config.toml
n_layer = 10
d_model = 448
n_head = 7
n_kv_head = 7
head_dim = 64
d_mlp = 1216
vocab_size = 8192
activation = "swiglu"
norm = "rmsnorm"
norm_place = "pre"
norm_eps = 1e-05
positions = "rope"
rope_base = 10000.0
rope_fraction = 1.0
qk_norm = true
attn_scale = 0.125
bias = "none"
tie_embeddings = true
parallel_block = false
extras = ["capped logits"]
init = "normal"
init_std_qkv = 0.0293
init_std_o = 0.0
init_std_up = 0.0293
init_std_down = 0.0
optimizer = "adamw"
lr = 0.00132
lr_mult_o = 0.997
beta1 = 0.9
beta2 = 0.99
lr_head = 0.00707
grad_clip = 1.0
warmup_steps = 223
schedule = "wsd"
decay_fraction = 1.0
decay_shape = "linear"
final_lr_fraction = 0.0
batch_tokens = 65536
seq_len = 2048
doc_mask = true
train_tokens = 376400000
steps = 5744
dataset = "wikipedia_en"
Each number is 200 + 30 x the weight over its row's rms, rounded and kept within 0 to 999. Layers, rows and columns count from 0. The size before them is the row's rms in percent of the matrix's.

# down: layer 7 MLP down (transposed), 1216x448, rms 0.0294, rows 82-116, columns 320-383
# gate: layer 7 MLP gate, 1216x448, rms 0.0328, rows 83-117, columns 320-383
# up: layer 7 MLP up, 1216x448, rms 0.0315, rows 83-117, columns 320-383
down82,104,188,229,257,164,224,181,171,188,190,217,224,253,188,188,154,194,229,177,190,228,219,223,214,230,179,152,234,225,206,212,224,208,245,251,222,183,154,182,152,187,244,138,239,216,212,281,165,178,153,205,197,207,212,213,235,168,157,217,203,208,247,235,207,178
gate83,104,189,176,187,191,283,170,203,152,229,214,173,201,170,213,224,198,204,211,172,210,138,141,172,220,244,206,209,216,239,197,274,172,199,153,191,202,188,205,225,237,227,178,186,248,203,243,209,221,147,153,221,208,223,179,209,254,186,149,187,144,211,221,235,170
up83,096,165,211,199,166,176,222,185,224,174,219,245,210,186,230,184,172,182,196,245,198,237,182,154,270,209,178,219,243,248,212,196,204,229,220,156,247,222,176,153,229,256,208,203,244,242,213,225,162,136,229,180,219,167,139,223,201,232,170,195,202,205,257,157,198
down83,099,204,196,144,189,206,161,186,203,189,166,164,199,220,206,182,196,184,237,192,280,184,244,184,146,236,164,215,265,196,221,258,175,171,190,229,191,222,235,238,226,193,183,209,223,141,218,236,214,177,108,175,236,216,189,198,172,194,199,234,183,166,190,183,151
gate84,098,214,150,144,145,215,175,210,193,208,243,184,211,145,178,182,217,220,213,166,153,177,178,192,197,165,161,261,156,229,167,246,186,210,199,209,194,151,209,183,173,190,174,165,225,231,192,196,205,184,155,191,211,213,183,178,154,210,184,161,177,249,165,181,245
up84,099,181,172,255,181,172,266,186,191,212,187,218,229,196,263,152,196,224,200,173,226,224,203,152,202,226,192,134,242,194,201,179,232,197,203,204,177,157,237,220,179,200,222,195,197,182,197,232,252,223,236,166,227,188,169,211,293,204,155,192,214,186,213,162,158
down84,098,247,208,186,177,173,230,221,168,262,226,240,196,163,196,178,170,197,200,167,170,204,172,184,192,134,212,231,186,244,179,199,221,198,224,218,251,211,231,223,234,196,198,172,190,197,210,209,209,194,229,204,203,190,179,170,146,158,251,198,203,178,198,200,221
gate85,104,210,233,157,159,227,197,170,140,241,185,169,215,221,258,189,256,181,277,155,190,216,246,168,199,247,193,157,165,161,162,181,201,174,208,161,235,163,215,252,209,177,189,206,156,201,191,168,200,206,199,223,180,171,156,162,186,259,244,219,159,197,203,184,192
up85,097,216,214,166,166,195,196,195,214,243,147,175,229,191,203,199,154,177,207,153,182,174,188,190,210,264,211,195,214,220,251,154,209,192,179,222,260,183,184,190,195,148,192,184,176,219,164,211,114,178,165,178,205,226,238,139,153,183,277,193,176,227,234,209,197
down85,093,190,184,220,221,217,197,207,237,194,216,268,202,170,180,179,239,198,171,225,180,195,242,185,192,158,203,252,217,204,202,190,203,264,209,218,165,193,191,146,219,251,243,184,166,180,221,209,191,175,276,172,211,169,218,214,264,141,181,244,159,196,158,237,190
gate86,106,208,174,139,222,199,193,256,258,186,191,261,130,286,220,211,204,242,224,233,199,169,151,191,169,209,197,203,240,188,222,183,159,211,153,197,220,198,236,253,213,230,163,165,197,152,148,219,178,182,222,183,166,176,219,227,184,176,187,177,238,200,205,166,197
up86,108,242,136,228,243,228,206,159,153,181,239,170,193,217,147,239,228,193,164,241,198,209,181,229,171,180,164,193,155,252,204,215,199,244,195,209,234,237,203,215,169,229,209,212,212,206,176,210,203,224,182,234,246,153,203,165,181,197,138,166,214,218,197,188,189
down86,107,213,212,170,193,178,207,229,185,143,207,192,183,228,172,152,210,222,199,217,192,213,183,182,201,165,194,179,192,195,244,165,250,162,189,215,149,189,134,262,209,236,173,177,215,261,166,213,182,228,207,187,205,182,212,182,161,189,150,182,228,207,191,182,166
gate87,098,213,192,162,200,176,228,230,195,203,144,175,212,131,229,190,141,188,120,211,215,179,214,168,195,219,224,190,201,199,193,207,275,164,201,230,231,202,188,193,207,205,226,155,202,230,161,181,213,172,160,194,219,249,204,205,203,232,183,139,220,187,154,215,204
up87,097,229,192,193,172,213,220,219,153,166,158,226,145,198,159,213,194,240,193,180,175,100,215,166,220,203,211,234,198,223,211,178,173,201,211,177,203,163,184,198,233,226,208,176,244,197,226,186,194,189,174,200,186,219,205,189,222,168,227,197,187,189,234,218,194
down87,098,218,176,223,212,190,193,179,180,210,197,226,207,183,119,204,143,168,146,245,210,182,145,178,227,163,230,214,240,157,217,123,243,229,217,191,257,178,186,204,163,182,182,224,211,187,219,222,193,249,204,236,210,170,160,196,167,202,242,146,233,210,255,172,217
gate88,102,214,202,205,135,195,196,206,219,212,198,179,226,226,202,203,214,182,205,191,185,193,214,231,206,242,197,177,182,191,221,223,206,190,167,214,203,200,226,212,187,183,199,230,241,126,197,224,240,176,221,130,216,175,199,185,176,216,207,174,234,222,199,205,183
up88,101,216,261,236,226,210,174,183,209,194,211,217,183,177,166,239,131,253,241,184,201,219,194,189,164,199,237,221,126,202,196,193,185,234,178,233,235,174,203,205,199,227,179,204,227,175,204,220,192,224,213,260,144,177,219,180,166,166,183,168,234,201,210,127,214
down88,100,201,197,201,170,161,173,188,189,196,232,210,218,195,267,226,163,235,204,210,190,161,206,143,208,206,218,195,229,179,198,227,180,247,225,191,254,243,158,194,158,157,208,227,180,217,209,182,198,238,247,199,183,196,190,175,159,227,144,228,254,178,220,214,185
gate89,097,167,172,162,176,237,188,130,203,203,194,187,253,197,259,189,198,198,161,114,165,171,168,218,228,205,228,194,194,173,139,185,231,243,189,221,191,175,207,142,251,228,158,234,217,180,181,164,230,195,195,200,141,226,179,190,218,163,214,199,181,209,184,187,173
up89,095,209,167,178,224,186,170,193,182,164,214,151,175,223,178,266,209,210,117,162,199,232,214,238,192,176,204,213,162,224,159,200,162,271,240,259,255,168,131,179,167,202,220,187,193,199,207,226,193,162,246,222,201,224,159,165,198,201,183,178,143,219,165,266,174
down89,095,240,211,225,236,174,163,207,191,183,157,232,132,198,189,249,250,126,224,234,239,188,209,241,173,245,173,138,214,173,198,203,242,203,164,203,244,188,203,177,193,172,250,190,200,228,219,244,244,211,233,184,212,179,128,241,127,173,150,159,192,217,179,187,176
gate90,097,230,192,186,241,200,207,227,189,165,233,224,232,212,226,150,200,191,223,196,221,207,180,226,191,151,174,170,190,208,211,151,178,194,175,210,139,206,176,213,146,206,192,201,202,159,215,231,194,184,197,175,180,186,195,174,212,147,210,155,250,202,197,217,191
up90,095,206,153,212,186,238,201,188,222,269,174,185,182,186,213,196,211,230,164,214,201,175,223,170,203,197,242,242,187,138,172,234,210,226,218,194,211,219,232,183,266,187,145,191,223,188,217,191,145,208,196,229,222,214,212,222,230,210,155,228,188,240,183,191,196
down90,097,244,192,219,232,218,215,171,180,263,230,213,228,185,196,206,228,150,209,194,171,221,244,221,204,151,251,217,191,165,163,223,186,158,226,242,171,219,176,194,207,199,165,215,213,218,175,247,200,189,193,255,191,164,218,183,167,182,140,149,234,177,187,217,149
gate91,106,203,176,214,222,231,185,237,203,197,176,201,249,188,192,229,182,189,176,179,220,255,236,166,239,214,225,209,177,243,188,218,210,197,159,195,206,284,192,222,185,212,211,216,217,174,228,192,190,208,172,176,218,225,216,223,268,187,160,213,155,202,207,172,210
up91,101,196,198,212,212,235,243,206,234,149,247,203,238,194,215,194,207,193,211,227,211,175,212,187,161,213,216,251,199,193,158,206,208,175,201,190,215,255,185,182,225,151,222,215,195,220,243,249,203,196,145,252,193,252,150,223,231,159,219,198,222,194,253,214,291
down91,102,231,213,154,177,247,204,239,177,221,160,126,220,211,166,217,212,235,251,191,271,222,220,218,225,220,213,238,232,174,199,205,186,159,189,273,224,222,234,234,195,223,229,197,229,168,202,264,276,201,181,213,222,196,215,188,208,186,200,214,165,192,210,210,236
gate92,094,170,225,210,218,200,235,178,175,170,151,150,181,192,181,206,223,164,204,185,161,204,246,190,236,188,251,261,160,179,211,163,184,204,186,204,191,210,156,260,224,202,210,280,234,140,207,165,190,216,204,175,228,196,175,169,174,160,152,228,264,193,181,177,211
up92,092,157,146,148,214,216,176,213,240,168,174,246,255,161,222,190,241,220,143,192,172,195,275,147,229,238,188,215,175,174,208,191,205,237,139,196,177,268,197,212,201,182,217,195,211,199,174,243,193,192,262,197,204,224,178,224,221,185,190,141,205,150,199,163,256
down92,093,290,260,216,225,145,210,203,221,215,201,197,134,264,191,207,188,209,238,201,196,219,142,198,152,166,223,212,202,191,201,200,265,186,209,184,211,207,244,155,166,206,182,231,223,185,212,152,207,152,184,177,158,172,217,145,201,169,176,226,223,204,171,214,175
gate93,102,189,207,194,197,176,246,215,256,143,262,208,244,140,184,184,213,193,212,226,203,247,201,222,208,205,185,174,168,218,200,140,158,209,197,220,196,154,189,191,226,248,193,223,187,216,243,229,180,196,175,185,188,238,156,192,187,203,167,135,234,240,176,203,224
up93,104,165,249,179,187,189,145,162,164,190,214,169,201,229,217,243,235,227,204,203,214,212,192,221,207,169,229,155,117,243,122,197,172,187,131,214,224,188,192,212,146,228,243,222,191,188,206,245,167,199,210,181,218,197,144,185,213,197,162,192,103,168,139,161,250
down93,105,200,182,178,231,253,204,204,241,152,187,184,177,215,181,218,184,210,198,235,171,173,167,238,249,148,179,139,180,213,146,203,163,222,248,168,175,221,192,195,201,211,233,163,225,199,232,253,181,156,182,239,253,185,192,183,232,220,193,165,162,197,202,192,201
gate94,103,244,188,229,183,217,177,171,180,175,191,196,200,193,213,194,172,199,106,188,214,210,194,220,235,194,215,194,180,207,216,225,259,208,172,199,166,207,217,203,147,243,200,187,197,180,181,246,219,198,173,179,220,174,199,183,271,245,180,159,247,278,244,174,243
up94,102,202,156,140,263,223,228,251,215,211,227,181,224,200,216,207,201,200,213,180,163,202,161,193,216,215,245,306,161,192,248,200,245,208,186,206,167,159,223,122,187,194,166,135,204,172,225,208,257,185,224,235,216,213,172,225,180,172,204,135,207,137,261,232,145
down94,104,193,165,166,191,240,214,207,220,168,160,190,191,229,219,173,193,199,233,178,224,211,219,201,224,205,189,249,171,148,208,245,214,191,221,156,183,204,171,199,186,178,193,214,188,222,171,227,200,172,193,154,179,239,196,173,181,170,202,180,195,230,196,218,193
gate95,095,197,226,151,241,199,154,171,227,190,192,178,181,250,243,186,178,208,205,175,211,181,196,192,208,180,224,191,153,157,183,214,188,160,163,220,175,214,233,231,215,225,215,172,271,203,267,264,165,214,237,235,204,200,215,131,236,186,187,252,204,205,175,162,226
up95,097,254,217,172,205,248,182,174,176,217,166,156,214,193,216,218,224,232,218,275,181,186,223,186,176,223,174,210,241,145,175,201,166,194,214,164,232,180,232,210,253,201,197,212,257,226,172,234,270,161,161,217,156,192,211,219,146,139,185,185,195,116,231,171,199
down95,099,191,200,223,188,203,235,150,168,203,256,210,217,227,212,214,185,259,195,218,150,191,191,216,180,177,237,245,251,176,286,184,188,192,224,205,200,226,235,266,179,201,173,205,212,255,220,230,190,166,187,198,197,185,184,187,241,189,203,227,156,242,183,232,223
gate96,105,226,171,179,211,210,188,199,161,229,152,211,196,184,190,229,207,221,266,193,188,123,231,201,186,181,199,184,180,190,211,228,184,172,192,158,211,188,221,197,171,228,241,153,232,177,157,156,140,188,203,205,251,196,171,180,236,143,178,224,246,185,194,168,249
up96,104,185,243,165,185,192,202,224,150,194,194,171,183,172,225,159,222,167,181,192,284,177,239,186,261,198,203,188,249,180,221,209,205,212,223,182,193,162,153,149,191,182,198,183,174,225,197,203,167,211,195,267,180,212,223,211,231,175,229,211,204,231,189,158,163
down96,106,235,242,170,205,205,251,198,203,253,221,204,192,198,183,173,214,204,192,192,133,232,210,177,181,234,170,182,257,177,199,207,189,152,169,264,204,230,230,176,219,217,146,225,193,196,185,171,184,186,166,183,221,167,183,187,250,210,184,220,218,210,204,228,229
gate97,097,263,257,183,236,216,163,190,207,263,190,182,184,196,200,158,204,258,173,161,235,227,190,167,147,209,236,182,195,161,180,154,172,225,224,183,187,226,175,248,166,210,153,142,192,210,149,192,271,145,203,185,192,201,244,194,224,208,192,247,217,161,219,191,129
up97,101,207,201,219,167,169,218,235,173,249,170,182,199,236,193,204,169,240,190,206,137,187,203,223,199,210,132,244,257,224,166,199,197,157,200,196,231,206,200,183,234,232,184,207,175,173,171,167,172,166,166,211,206,188,193,203,244,196,180,178,243,210,261,226,197
down97,101,209,190,185,188,211,213,162,160,166,185,211,216,214,190,222,210,161,240,202,187,151,226,197,182,129,167,164,168,214,198,195,250,209,210,257,220,155,171,162,205,153,238,142,169,185,223,203,205,221,208,207,199,224,185,214,155,211,243,175,248,238,212,152,227
gate98,098,95,169,151,183,191,183,190,157,201,233,161,248,183,194,147,169,214,194,212,183,134,135,236,186,185,205,169,193,154,190,121,157,192,186,205,191,248,197,200,250,247,180,195,257,203,180,158,205,182,192,231,212,162,209,196,175,264,225,222,194,231,148,212,150
up98,100,229,212,219,258,206,237,282,251,273,156,206,199,203,186,225,203,209,222,198,242,222,186,199,186,175,214,188,198,202,162,270,211,216,202,189,247,196,148,175,208,195,134,182,202,216,229,196,175,257,182,249,184,216,173,189,165,210,198,186,221,197,196,162,224
down98,098,204,184,192,256,209,248,241,265,176,183,254,216,168,233,196,202,165,203,219,217,153,237,197,211,239,181,172,226,190,196,188,166,168,225,218,225,242,165,244,188,216,203,139,221,218,151,189,174,187,148,204,216,231,179,194,159,211,216,220,152,222,173,240,170
gate99,098,170,170,206,139,171,223,248,181,180,208,223,243,263,219,224,204,211,179,177,136,185,183,241,181,187,210,141,207,145,221,196,154,218,206,165,213,211,224,167,221,200,180,233,132,248,202,269,250,178,213,230,206,198,242,183,207,219,185,192,153,183,184,182,203
up99,099,170,203,186,203,249,142,226,176,235,152,235,212,206,175,205,209,186,209,172,186,179,205,205,198,231,152,199,182,176,205,224,162,139,191,192,195,209,125,200,192,232,239,189,209,191,218,224,178,168,154,169,168,172,164,190,216,219,167,204,179,214,169,224,201
down99,097,219,231,201,188,210,197,259,225,214,208,167,185,195,151,162,197,225,165,188,150,170,167,218,240,201,220,157,224,222,183,207,193,259,234,172,146,197,245,228,272,200,169,166,174,168,166,214,159,198,186,209,202,190,169,237,200,218,204,137,181,204,189,180,190
gate100,102,215,247,239,217,294,193,161,206,161,208,183,235,198,188,168,195,208,268,154,225,243,191,214,226,210,221,165,201,223,223,184,224,222,141,218,204,215,231,234,155,245,181,221,248,99,231,186,249,173,220,199,187,218,216,183,218,180,208,218,220,186,161,154,187
up100,103,201,213,155,240,231,183,224,268,200,204,185,146,196,220,189,243,180,127,166,170,206,215,206,260,172,181,251,142,198,133,223,186,155,236,196,254,245,181,179,187,182,199,169,196,179,172,193,233,190,257,172,177,241,196,160,235,181,211,200,179,176,161,218,176
down100,102,172,209,190,198,152,177,156,191,214,179,203,189,234,218,174,145,199,181,234,212,159,180,198,176,180,157,206,219,252,163,241,183,187,211,204,164,199,224,168,160,203,237,206,141,249,172,191,167,181,151,222,182,208,173,156,188,201,189,166,215,226,224,181,207
gate101,103,228,188,218,212,217,192,185,221,168,213,189,192,217,198,193,264,197,199,200,178,197,180,168,228,163,153,192,178,244,208,195,223,187,206,248,149,204,236,258,209,144,153,173,156,222,226,174,223,182,238,189,162,151,197,201,211,205,199,202,241,232,183,205,169
up101,102,262,189,201,224,224,166,170,218,203,212,289,189,203,188,187,225,224,211,213,155,191,231,165,236,275,239,144,212,198,196,173,238,163,195,179,142,239,193,247,259,222,154,178,197,171,205,235,245,167,157,210,201,250,240,164,230,195,196,188,214,165,187,168,206
down101,104,182,189,189,231,222,173,211,189,149,147,265,202,223,209,158,202,182,197,222,181,244,171,164,217,245,241,160,231,165,170,175,185,190,260,226,211,212,205,219,212,202,185,148,243,249,200,187,165,248,272,200,193,193,215,159,213,163,246,169,237,197,242,163,238
gate102,103,208,232,247,210,209,152,208,223,166,208,207,165,255,246,176,191,155,184,149,232,211,187,201,211,190,201,186,224,218,232,206,208,236,153,198,230,241,217,201,157,211,188,199,247,209,157,174,203,160,260,245,181,171,216,187,221,221,191,248,188,208,247,180,177
up102,104,260,216,153,246,201,184,249,218,237,168,255,193,193,199,189,204,179,218,249,176,196,220,212,214,201,177,210,152,205,267,229,171,220,190,174,267,191,194,179,148,159,225,176,228,214,186,166,181,211,197,203,255,219,183,170,258,212,197,219,158,206,241,142,163
down102,103,167,194,190,179,175,192,185,193,241,244,204,181,178,146,207,222,216,209,241,250,188,219,162,191,212,239,227,155,162,233,170,210,238,196,178,174,252,191,191,147,216,140,165,207,210,172,134,164,207,224,135,170,189,218,192,168,208,233,205,146,246,147,194,186
gate103,097,193,186,205,174,197,243,224,165,253,269,222,187,196,222,208,152,162,213,165,213,219,212,173,151,243,203,170,197,186,209,223,199,186,199,213,226,172,241,246,200,210,235,169,252,237,207,200,197,230,146,189,193,169,206,172,203,202,219,219,224,241,196,134,231
up103,095,192,193,170,170,173,177,225,210,242,244,178,221,173,204,178,181,165,208,158,172,189,218,201,198,192,229,233,233,235,207,245,228,247,214,213,207,153,183,210,180,235,197,158,203,225,114,165,211,158,194,198,236,177,226,203,231,186,177,234,195,231,210,138,226
down103,096,201,204,208,190,238,192,244,229,193,179,188,210,174,235,167,216,216,224,214,254,189,189,237,245,146,178,267,192,236,189,188,174,297,159,198,198,183,165,205,191,178,182,211,189,186,189,198,179,213,233,184,175,228,213,220,229,164,186,193,146,202,148,185,214
gate104,099,215,126,194,210,223,199,180,148,227,199,178,249,133,215,200,219,214,226,192,228,210,168,169,220,229,220,212,179,195,182,206,142,145,217,208,144,167,192,149,169,244,240,211,232,195,245,213,207,236,202,187,173,220,197,166,177,197,178,185,185,142,167,234,212
up104,102,171,218,169,231,258,214,135,258,171,171,155,212,195,238,190,158,220,192,124,223,203,166,190,95,215,142,189,246,194,192,173,167,176,227,185,213,187,225,170,221,209,190,185,217,156,198,194,202,194,210,265,176,222,208,154,247,235,188,193,207,226,190,191,174
down104,102,133,258,263,252,230,246,150,211,249,233,152,171,191,226,241,136,201,242,233,154,198,154,193,199,216,177,255,168,194,225,156,174,220,215,225,206,229,176,179,238,211,261,185,191,245,210,208,192,219,167,198,215,239,243,174,139,219,220,244,241,146,219,203,181
gate105,100,206,212,216,204,203,197,222,190,137,212,169,140,242,205,238,180,175,198,160,133,154,131,231,187,163,194,150,222,217,166,186,184,209,189,222,253,183,208,187,199,230,226,184,284,207,229,190,223,193,179,196,186,204,175,216,186,130,178,199,192,188,208,170,175
up105,100,204,189,179,176,196,231,209,159,226,201,173,177,185,200,141,198,175,260,215,168,174,165,200,203,179,239,208,199,214,241,192,132,159,205,209,228,235,198,235,151,210,243,211,184,183,220,236,203,171,203,188,229,235,192,198,208,157,175,205,186,190,128,178,152
down105,098,205,195,209,226,228,192,192,185,169,204,241,177,176,235,210,165,216,160,185,180,190,253,205,213,169,192,187,148,232,150,232,156,269,204,214,224,193,174,224,252,252,237,224,232,201,212,209,141,222,227,194,177,185,208,215,185,215,227,221,216,213,186,169,234
gate106,109,187,215,172,185,243,159,221,213,236,184,234,243,242,218,201,189,196,180,199,204,234,251,204,196,203,269,203,225,193,192,185,255,256,174,180,208,201,191,260,235,210,173,164,221,121,196,200,215,245,250,187,165,189,222,237,169,186,252,165,235,225,235,179,195
up106,109,224,213,171,235,201,187,200,189,174,218,221,189,168,228,211,226,226,212,211,219,193,184,96,233,248,246,238,200,164,230,204,250,160,189,246,219,172,224,195,249,177,234,175,238,196,216,163,185,187,238,165,174,190,211,233,213,186,171,197,272,147,206,171,218
down106,108,242,160,201,204,234,202,187,128,177,217,181,189,279,253,172,181,215,209,216,160,166,191,202,219,200,196,212,140,171,221,246,206,264,192,172,204,170,230,232,203,203,293,177,248,209,176,204,226,237,214,198,176,249,233,232,233,239,176,215,190,228,185,157,210
gate107,089,158,228,217,224,232,188,132,220,238,197,210,213,222,202,165,225,144,199,192,227,257,203,182,213,199,187,208,157,199,177,188,167,201,174,183,135,238,187,163,220,200,180,164,236,186,257,258,229,220,159,187,210,206,224,167,240,209,210,240,213,208,201,200,232
up107,092,227,147,176,181,238,212,241,177,208,177,216,202,206,190,217,187,256,188,215,217,171,223,236,224,184,198,270,215,229,201,190,238,178,190,232,187,200,233,245,224,192,176,212,197,196,171,176,200,169,172,193,135,176,188,241,211,130,165,244,172,206,194,215,194
down107,094,229,221,240,243,222,215,222,158,173,226,237,140,203,187,187,262,218,219,190,159,197,189,194,241,199,218,214,143,187,158,148,218,215,182,201,188,189,144,225,268,212,212,193,258,144,190,245,226,199,211,186,209,206,246,236,201,135,201,211,207,223,212,175,191
gate108,099,183,202,181,216,234,209,226,259,217,208,196,179,238,216,186,172,242,171,206,158,210,229,205,192,212,256,229,232,196,215,190,209,179,134,159,211,193,214,225,188,244,193,173,191,173,181,130,240,202,174,170,134,193,176,201,239,204,261,227,196,244,203,202,206
up108,099,249,167,199,212,228,210,189,229,201,190,213,197,191,205,190,170,121,219,188,179,168,234,248,194,208,209,214,161,221,212,207,250,219,223,212,219,173,237,179,203,202,197,156,192,138,245,213,164,270,183,229,232,180,157,198,200,203,186,143,158,204,176,249,232
down108,100,194,227,248,200,173,194,134,241,233,246,157,214,218,166,207,178,257,227,235,198,150,190,224,159,177,204,204,244,228,226,176,221,170,220,183,188,198,137,227,165,246,213,186,243,215,221,164,229,197,204,237,165,188,145,184,178,213,208,169,218,174,188,212,225
gate109,101,173,194,203,206,241,198,223,227,221,216,221,231,153,271,189,215,218,181,197,136,174,239,215,229,219,187,192,157,243,165,212,228,235,223,188,177,218,204,223,155,205,204,198,184,241,182,189,183,228,212,212,191,247,183,247,211,173,174,235,240,258,207,177,164
up109,096,212,159,274,259,157,238,131,266,187,212,229,174,209,154,222,177,192,160,168,265,254,151,178,213,182,185,162,193,256,158,229,190,185,215,173,165,173,189,218,182,255,206,214,255,185,244,201,196,178,174,193,196,203,148,197,155,234,235,158,207,173,180,204,244
down109,094,186,197,186,208,196,148,258,203,216,232,231,187,216,204,197,167,169,167,183,220,195,180,204,243,187,225,199,186,225,182,210,213,189,207,201,183,221,217,165,247,175,217,182,198,156,248,204,160,218,204,193,196,204,168,226,200,193,202,159,207,301,196,181,184
gate110,096,182,247,235,246,199,204,159,231,208,274,243,213,203,236,175,191,207,182,210,185,153,216,180,230,184,163,206,193,201,193,111,193,261,225,169,163,207,186,143,177,168,187,224,163,215,156,194,160,173,224,245,221,170,248,228,194,185,199,228,201,185,202,179,172
up110,093,196,171,218,244,194,257,169,185,188,190,196,250,274,219,252,194,247,189,238,226,256,170,200,164,180,209,214,237,146,194,241,134,200,217,196,218,246,221,162,161,203,188,213,223,175,182,241,230,168,174,240,248,252,229,180,221,191,185,189,199,152,184,189,189
down110,095,230,172,215,196,194,174,266,250,185,241,166,177,154,184,190,170,180,156,175,204,183,269,250,217,157,197,176,236,175,120,213,224,259,141,176,166,199,154,197,213,219,196,193,190,268,173,155,204,208,160,208,164,237,129,193,223,185,172,257,160,166,172,212,185
gate111,096,246,227,196,184,184,180,168,208,243,205,244,181,160,159,195,232,221,223,190,187,231,232,217,195,204,217,185,194,167,200,194,257,225,199,196,188,204,165,181,204,194,190,250,213,224,194,155,216,235,213,191,209,180,244,224,187,218,188,197,184,215,246,162,193
up111,097,194,173,168,211,194,196,231,203,229,176,289,197,173,201,202,201,197,263,177,160,219,215,200,202,211,186,172,212,153,203,234,152,162,196,139,241,172,185,202,269,189,138,192,216,246,211,179,192,243,238,192,157,235,182,182,161,179,145,201,174,199,232,175,236
down111,098,232,185,205,247,199,186,219,206,206,169,247,173,244,256,197,182,240,177,221,213,181,206,159,212,229,210,173,246,180,254,215,197,204,169,234,219,211,196,227,204,229,212,214,235,245,252,200,207,199,188,250,203,237,201,203,196,188,167,130,241,185,180,211,191
gate112,098,239,214,231,204,214,221,227,203,164,213,210,222,203,258,207,221,194,188,187,149,228,183,177,214,226,183,231,156,153,228,252,188,255,197,228,202,212,184,206,197,170,189,195,187,172,186,166,232,193,181,201,163,247,191,230,171,205,187,254,170,238,160,163,222
up112,096,245,141,220,229,170,217,246,240,184,215,242,238,240,141,166,208,226,214,192,217,220,196,226,217,199,147,207,230,222,223,200,202,241,171,140,237,232,184,223,189,210,211,185,185,207,188,192,256,182,203,238,235,191,188,189,184,203,186,188,188,198,198,198,204
down112,098,176,169,243,214,220,173,180,211,191,186,232,214,165,168,191,219,204,201,238,148,200,201,255,174,158,192,215,173,241,293,160,212,149,193,210,159,250,184,208,242,196,218,149,184,187,173,176,236,267,247,170,193,206,218,193,221,201,194,215,251,188,194,172,202
gate113,106,208,247,220,178,242,183,217,232,215,204,148,221,189,236,188,204,221,198,182,185,150,209,204,124,209,239,224,186,185,178,174,218,217,184,166,205,207,139,207,223,229,194,202,181,201,187,209,218,231,170,178,182,196,193,187,192,174,200,196,180,194,225,138,171
up113,102,234,193,142,247,201,207,158,273,198,217,254,195,188,213,166,208,189,268,238,185,205,200,193,246,194,261,171,175,229,167,193,176,167,206,210,201,184,231,193,174,185,210,234,187,192,201,195,262,152,248,171,213,186,213,210,228,208,185,229,212,159,198,234,189
down113,102,243,191,181,191,185,189,185,173,256,223,150,157,188,222,209,198,177,218,217,145,187,141,216,231,147,212,220,224,193,203,194,201,208,155,162,166,199,214,222,195,203,174,216,171,229,206,175,211,208,192,172,225,173,189,222,227,201,197,240,131,153,229,263,187
gate114,094,259,203,210,262,205,195,236,191,197,220,193,275,198,198,220,227,265,243,171,186,203,222,175,189,242,182,259,220,190,216,177,201,178,224,219,104,178,166,209,198,200,217,180,224,198,177,220,238,229,179,218,203,175,209,224,199,209,211,169,192,245,232,200,240
up114,095,195,231,210,251,202,155,206,193,207,237,170,230,196,243,182,223,200,246,189,268,241,173,187,139,204,135,160,183,167,203,169,170,221,205,223,242,181,204,214,203,199,233,191,184,132,182,211,155,233,146,173,236,171,207,190,184,231,208,158,255,120,161,238,167
down114,093,199,255,225,186,156,192,166,199,200,198,280,204,179,202,228,172,192,167,193,229,199,235,197,153,154,162,199,187,148,213,169,188,219,174,170,172,197,205,184,128,198,187,220,257,216,209,208,182,207,133,231,153,162,170,204,202,181,211,189,181,109,206,263,157
gate115,103,237,181,164,201,229,250,200,206,196,216,157,220,214,231,183,170,237,171,117,223,169,160,165,260,225,193,223,201,213,218,208,223,186,182,160,213,185,212,211,288,210,206,162,242,191,199,218,209,162,106,239,214,196,182,187,217,206,167,154,216,175,219,194,199
up115,101,186,199,213,216,234,234,189,180,165,182,195,141,166,201,215,180,217,189,186,209,171,136,241,171,191,180,190,255,225,185,193,236,170,191,193,207,184,201,172,196,262,193,243,173,152,204,221,194,171,217,195,179,221,204,175,192,158,220,204,162,221,154,239,267
down115,099,254,268,204,211,198,220,253,170,113,199,198,242,214,234,229,225,168,211,220,220,203,184,263,202,161,226,242,156,135,178,184,216,209,204,206,221,183,238,217,218,166,239,184,196,201,239,222,184,182,221,191,189,191,184,186,230,203,214,193,183,209,160,181,166
gate116,098,225,193,225,215,204,163,242,218,170,220,257,184,148,179,196,144,182,205,263,156,244,202,176,187,174,166,191,194,218,159,219,184,153,216,181,188,245,185,179,203,238,164,183,187,217,243,185,190,225,217,183,226,136,206,205,227,216,168,182,277,201,203,165,149
up116,102,192,178,184,202,214,154,250,225,265,191,225,220,138,175,191,166,220,216,197,238,272,206,243,147,218,173,233,230,187,195,215,214,161,192,150,196,222,213,241,217,213,227,208,240,163,202,223,224,254,168,176,228,246,162,190,183,208,179,143,228,139,177,239,199
down116,102,173,207,209,197,190,226,194,199,188,232,238,183,214,206,165,219,166,136,217,180,180,161,222,203,222,184,232,222,178,161,210,180,211,163,200,171,175,223,142,197,170,200,229,226,206,204,179,256,236,205,162,139,142,161,220,133,198,212,235,203,222,240,179,240
gate117,111,240,153,211,174,283,188,199,162,139,164,191,204,217,213,176,221,235,176,160,207,106,204,191,232,195,175,215,189,154,172,263,167,153,224,217,158,225,219,189,195,215,250,177,203,174,216,144,196,222,163,202,157,216,198,222,189,198,235,179,141,171,162,171,199
up117,103,213,190,168,186,241,180,163,145,227,228,174,196,187,210,237,213,227,260,172,256,247,144,153,164,184,170,198,228,174,215,226,192,195,208,232,202,190,212,223,165,210,222,137,178,185,174,193,176,162,189,196,175,182,256,216,201,214,215,221,165,173,241,262,159